config.yaml
d_mlp: 704
norm: "rmsnorm"
norm_eps: 1e-05
attn_scale: 0.0884
parallel_block: false
init_std_o: 0.0
init_std_up: 0.0254
beta2: 0.99
schedule: "wsd"
dataset: "wikipedia_en"
Each number is 500 + 25 x the weight over the matrix's rms, rounded and kept within 0 to 999. Layers, rows and columns count from 0. Numbers have three digits each.

# gate: layer 9 MLP gate, 704x256, rms 0.148, rows 384-414, columns 64-127
# up: layer 9 MLP up, 704x256, rms 0.156, rows 384-414, columns 64-127
# down: layer 9 MLP down (transposed), 704x256, rms 0.145, rows 384-414, columns 64-127
gate384:474494456522502534518500496492491573465480506517501510507476477482501539517472501502496543500455497511458502476507518536534494490477512487542507512448483476480483504508511522523531478499544494
up384:495491557475481501475512479502522458519459483505523486531509510502528482462498499478496457488530536487482524470492483456482478515476507508471500466550553474503462478522503524534516514523506528
down384:553479505555479466503509516485499444536533493448512510507494518508501504532456511503503474491500484455503494517484456540466516510506552504435502476520518557471480515508511523414506578485492475
gate385:490514516499502499498458540540495495538487552514495500507501500515484518554503483516504492458485536527499509460496529519507503537497513485508498508470498528454532571498510522529522459504485511
up385:516484490531485457538494530509531536512488504421481490510484438520499489462491474522504495511528493546479498516491510476476504532489464508491496513429502490467534488527496469516468525483454530
down385:494509496496476500483522475481493528481454454479495501513496501480476479537546517463488495525511463488519478520476521510533452471500536473509476482565495520531511521494528515512509513510487509
gate386:492453468498519491535508516500519481473525498522491443533505500485506450530495521498516491499536547487498530497536503502515494498539534491485511515509544467512489500516507471475525490490473500
up386:508510513488481474491497511540533496510472499500511515516491494479478502495444475510515497502513496525491539520524504500509525505543505511490495526472477508534531496478502492486519498567483501
down386:513510540504492479503536474466517483503523507476482483499495491478508485509522490494492442496520481506514503457479530517489496529509546477528456494516516548490490500530511470535519495494516519
gate387:501527522501539497490527496543518493574481485499502511542484486480453483482480551484522515498501486523471476489556512456504539492503492528526476487502483497462491516438500480496473483545541539
up387:534510479457508517510489521439482560510468512496536488517474517464524558505505465505489525485522512495542457516468484481453495510518501519469503518491505551519506503502518504513541490541512488
down387:495502502493535487545507523497471562503505489520459493539526481520536530519504474505548501483566495534469514535540481477492490475490512441496501492499500532488463447535483497505489513487507509
gate388:502489496492538502532472491524503495488474462500474513507500492518499527525481438496478515512458534524454501498543529491488501552492521522502483475522520474513481526531467482524471503481513502
up388:450500487476482481508492519527526519500496552531501450521470545508505482525512488491489478485528476466557538500484478522497523479507495472500481520471444438462502522550492496530509497500493475
down388:473499519510480488499536508504515486541508519502526515518512494488477518504521465475508482474496499495506548465508481523483485486499512465422534504517536533484504479522496503478571536491477498
gate389:449494495460494536462518502527519518495552524512514516505511557453535549477477482477526525485523513508482499512469506560476447515480496526508538504511510523505504516476477512533486520497507500
up389:451462496475529542524411518433474536485508443556519509448496451527514492512514448512544507493486520524476507450514512505493474524473533513496493530485513524490506510533533463528513495479535500
down389:493512441526452498484531513514520510477534465483500529531496536507476555486529533537553487509459474508534512469468472476497495482503521486529515511528493496447503460516500500490501450518492522
gate390:495513492526540490504495479479516483488511506455541476530513569457497493514503500497479506517492476531510531495526539532470537492486512505525495515456496478510488479542463505472471511469502491
up390:528450508495509479512505467506502510491463521486465501488452495516520464494506488532473557462484481535519489461537479504468478492529505494491474558507500471516468502516510450510514503491539518
down390:499496483512485504536494505449475496477494532466506482496476476485508493503492467536489489486497540503508490524413472472508472485470490497482481571478514495503535491470440495467483512487458525
gate391:554528520513456505519501560521520461503484518513533516555498534493474526547511510556508507510528515527470536476454520465498562432473527536473483474485552533547510508516521467535478535500540512
up391:477493473514533505488490520525554513519481500507428497521564514503527504481553465466510506480455482527492481505604488500477499510484513498518475504471518484534496533507517494450527444511516538
down391:480485496507519493500488528467508492523492498498513547506491574478528503557549526523514481495490524503475499522490518484476498496496509477530451495508525489518568519503509491494474536513501468
gate392:500493517471527532502490520494523526471499499516471478511538504469498491535522506506488517489482517525498479493497460491499480469551479487483532498480489491455536514481486543509484496474468526
up392:505457471501496482461487473535504508509498499539459503505494522497499469498472546473476497460468505502500526501491502511475516486487506493509552462520486483532474503432465504470478533523555554
down392:482554479450472526466484524501519497500469460475495482481542476494497518515535523448486501478469544478502517498491511543505479532470506533522494507483499545511526530488510489507476539458495495
gate393:502480448553476451502502511482486461530485484454541546520521453496481450511529480491497523523519488535522492484457513466509485492508510455484506503467533453474452489488494494469469476503489506
up393:533495479552528489498477514533485522476495509443494500512485522511526524488463469459482503466458506467499526549560525476511497500527550472519483507489452517452530497536464497478500502496512476
down393:495513514468485553504460505522474537477548516468523506474507494500531509532442514454485554498494465547513522507560524503518508549500531523493508497491491523490490463525508498515446488492490481
gate394:475493502533480544473462531483502501441489474508534520484517486510512515523500525519481505489500477509516500483493496513496454542511520486461516560449509486534517508510514477482490517493500529
up394:508511542492517524502516480519493510507491479496480483488508502502474466462554497461507549520533457506470457472483508492469486499438507497496539541504517463522477539508477526519485461470496511
down394:506523457502485521456501449505489496479532539485504502524534528495526477517503495461534482489496466539533489537517487515486483460552473442475482494471503476496472504479495523467488512509512481
gate395:493517494456480509524559503483463543482504528519507489524477488520525478462490517501540472523476467503483509501489471482457483439487494451501469512483456497540507482454506576538467504533537491
up395:504468501446491520531478515527474486518538499439484460496458489498479496528500518458474528509419486540471515532499477519549451492522492484481492520517512521460540543494499535501516468517504495
down395:495509519501462494463501500532489495506481458526440522457499449480481479565479513487464535463540493525518485520482495495522512525518510507509490458483508527484549469446500513500517504506507520
gate396:532498469510489526466484502523511460476506463478532499508489484535507474494460517524486529499491469481481536543470508503519523548520494513490501468506507565479456505494514427508492494503539530
up396:533551547451494494482526513509502501489520511495490472499467521478480534555534521512524472530493464489500506522472503485566537445501503495525505494517501546467526543507491487478495496530504483
down396:477498501487485506501535484502504487523494497522482526526522488473508505495506497451530533522505520485523482497494479487470526475517519478477543515502510508495505448488499495519521482525559460
gate397:521490550501531473529514491469516516490471498492507494505513447487457513479472456494498495489502479504423505488507503500526534508528505543474518491530514536533528514495459473497555493518479473
up397:522528538504474473446512532457474492460456531488552508507537512499509520504489555468471474477472502501537490513483489547507458538477491513488525507498523488486491535489511529543521493514509477
down397:514432485489552473463508501478477537460518545478489489509464514500497521494478515544522463525518500475516542507493519509490491498503514554505523518488505502449484523500524459505459507470533502
gate398:473471493481554500516495491531506500537514477508500528505455425496476503488448533517470512521474466524522447506505495510454498508490528438521487494469532521477525526483483493520503508509486496
up398:501469457528506524534522491523519525500527505505540483516450490504527492506488488519505484496538544481519478510497464526520515514490478509506524496478472497556496475523462486459505488500510539
down398:487480462509509494491479466500466502515516519506454508543521539477467449485496461455518479470510514473502504494507530479492548503496476454564515519483488461549450488512491459514505492499483507
gate399:464506526486519505510501523528514478534484546513488525470467496503492495478520500531518482486497453503475502519543516500435499558454515488484492514505499507491488498499514492499515520508494475
up399:468474463519481498476526521486489525453477481499495505538471505512564526509508493528506534535549484484490482505478489470540480485486497482465529553496546489463464507445470492492500557489483511
down399:532482523467460508481487510505508494478518515498474493489450480512490579502473458459486494489488495453501492493520499476535481501484463524478520488511494471475446513489468484497514494548502486
gate400:490544542486516535512458488482511478545544535536511482473512530529483535499515498451485533535488535496497475556513477499527514514479525513483444516483537491489520513516500513479477490493502498
up400:501546502448525496514494485513536468522522525471487506490459525506521508509483489506537485525496499507461496509519487516490511491536496440483514541510503476520504527495521507501510526497503473
down400:503477490527484507497534486449472491470480491498471494525466567489521522489522489513465473463549499512508477506493510488505507511494483487518497521511492490490492484504505464482494524510514474
gate401:550489485431495489475495490497467489473473501498491507513521515507495511499515522556505516455528461521518476510493472499499514466510512502513485480479527491517508497534472473509512494523513519
up401:490522465450489498476449496515477549481479508492487516495524469518487513534545500526506549506528513523522528506464527525513464493442571536487478487533519525535461496480512474552488531495528458
down401:492514499470483514541507531501470437498465505478487494481497518506486524524527507490456477534473539469504512462488500516447451510472471499524472496511522480488527490516513498498477471480520496
gate402:483503478532557421491519515502526471494487493489483476517483485544514499483501515517480504452466521492526463509531509510474497542503481540506460471499532490499503483507490522482503541505503488
up402:537466491545497471500495501482465477506522488508535492528497511466519484469486458475486543454467506466506458494521508476475500506533517504495471515505501500501495504508530512522499469466444499
down402:521528490519481502520531493485529519483530489462505524523525528491499508501500462483488516500480547506472528508480485513501474490494506456508517472471456514489496507502498464482473484511484509
gate403:493539526476474482476492516521495468457488518507525491546554510464540495507485474473486560500510465518488530498439496485504503525469486510494476477530492510504519528485495492528516510484515534
up403:486467504480527523478471527454515538534495525471507501478508520499471491506497512503530526500533514520505513499529506518467518497519528519521476514473558483529513544523491499497510464491505526
down403:475462574512544504493499528473538465520516456492511489451527449547477503514545498472520489492520533503452538509514531527507501501528439492509480523517495503487476461519472498504468527477467458
gate404:506502551513475465509531460500520494485475517531533490471494491531477473512504515517503544471476485514508549503498497501477516507539538559520447491514523478471516504502498514458476484525527534
up404:503507496536525526507511492488506519545464490465493509498460438508533481494497547477481537521499433474512474513502479503517500512470499520519507473537536543476468512476519521524550500456533521
down404:511493475508496543444496464530568484476527484491521507431486492485503497492477498505503494464492500447522497494483496508490503526496491494499500488543489518529491488448522507517527547543551491
gate405:492500469469486532467496508496509487489482480477525477496507496504498522474515516500536533493521488489460472477515483510500484497488514501494531493425463526489526491489458512480477462499507503
up405:526544490520497517506492494485544488511518486566462519484542523513533525472497490467473468554459519545507533492465514493524477482535490483487483526516512513523460487492546505539484502456458480
down405:559474490498539502535526506476492474478547540548537542491455502471474529527449487493537504495481511506516493525467499516541510545515510524452521501468505548509502539526513526507514488519519495
gate406:493517493487524514494524536499514464484513492483502513536510491515482466523464516510476503505482506487491522497438455496470485510474458505490526513512527456478500470492535499535475444507487494
up406:494519525460503511480469503501495466488529491491497480486509500531499499511490484530502502498491498485557480516447518476526489524490471492489492465489524495459492499523516483486542500482508526
down406:522515501549506487471490540548494521506483462532477473491494520516530512524470522476522508489498511522515521451527531516499540503510466500493528522544475497507512522533485525497489505507438451
gate407:508481507550470478498495502484469456460465480508480519523527560563468473530491554507527489485482486490517477541493571469444503519440497491492465504528519508489482545537512480533464496497488460
up407:455498436476475486486595507511486513500546452516500462492463500515503492519533510484471449480486535492477483480483491512556500460515504466515571529471462512503518477464498513486506485510512489
down407:513486494495445481584526484474469478499525494540496480470458488563518511475489494488496509502482500461508519491471546521514509458557528481482570503497530513537468475482507524516510490528453484
gate408:517520503494489502500528508464475539539458471506484539479501486538495508529529491523484520533514520536486533511498506542530537514537541518447507534476550478458539502469507509516506487493481506
up408:487489533525507478481523511536499468499501495521479524501509502497473477485518479448464535537513473531490520493492494551540487506519487528472498505541508468477478481491566482556444496488471503
down408:511500508497531517443505518549509465494457538522514485480480563482514523515503504489521519442453470466487477515519489482469481497498435483462513509505525514464558493519456507511509523490504495
gate409:517495557500485478516508450495488473515491508490489516481473516469479478505494516474473518504504493471496500514500513481526446505547490516464456461520488521536476487514504503522520492533489492
up409:487507539512479501464496495523574511494531511492489520520503496480482519481516490499492521535500498471474481507518527492525511501517468475497451512495507494527493521491513515469500518512562516
down409:469499482497533476487500492478502468526485512502486535478479505492511500484509494502453521524506523495516485483496486503517502489471519500454522520495515499508526447457497492489483498500489494
gate410:486545523506472525451527518505479521476559544490523497500461539456485489476490582479539534469508461528538460484532538524493502534477483467465439509478476555516521487499467513488481459542520501
up410:538444491495499481467470507462467507496514514494483525551417552511530494512501521481472554490567431553487460529521481476536468485500501451529491500437478481525499466486552482494477518526518468
down410:491505557467497509502499472489500518474510467504523546541484429467535516508486513551476533523508450526464508515488508477512477525509494513509533486500512530525459507506516506516519496509512460
gate411:456495521492459484488472504501556476529474503515462506498597533479498499494498520554460516458499508524462499485482499509486506503489511521516494467485519496479505508492506463512528479535504486
up411:514495492470487506531504489467501535512513497558487480533512535531501494493474554491538485475428525448508484489458507460510519489515480482495489482516528495488480534505498445531491537504464500
down411:507522539537532520487495481497542483485533476487490502508462490542510493492495512510530516480508501463482541470518525486525455482481503523522485467465480507492481500487493522486481478520545491
gate412:502533559492510465514501475489485520508477483523473493524477518515527493532488517497502465483494472504489496482520544488497487492489530499501509479486498490462503529451466524506517512457493534
up412:513485487482489495489525491513499497458529515506472465547480485553467542481496520456501521490484470545506514460543490486476503522454491515486505498504512499519511469509495508508473522508514494
down412:542464515480478451516552527548510501497487537481514488484545483528533492530535479474555559502502530492471504524488481518512475488537518457512529475488461509523451508453493555542539475480484446
gate413:449503508468485450505500457494523499484531447492507487493490481527479511506471479467502479507496506531511497521508495481457533472499452484485512522490461478510535539491519489574504478487519523
up413:508503471515511542530511535506518543483473519496486481496509513486500518495502526521510500511526526463516491502497515538522467519480533532514542527462484499518501478505483530470528492553494471
down413:495486478547500502522508516518541476481473493525494459460476464502555532540514478497526498464471480479539490493516538506477492490489460503488537530537485495445481483518493479478481504513474481
gate414:506493525491537488532515463496468532479464534497513491500527558534537498506474544530534495471493561485511495498477511453509493512473480501463442481471481521491511504466507480469510501554519508
up414:471476495497503456526536472506515492465473515478503479483509526513511500493504503489518474525522462476498558530492499484486496492481473502509533497527503536521501513485470461482512462475475477
down414:472509540439504488507487520478505520465464503539499542503467516494504475520502521516493502482493513487497509511538484502492468471479491530423485486495469472489482483515493515521535505531526522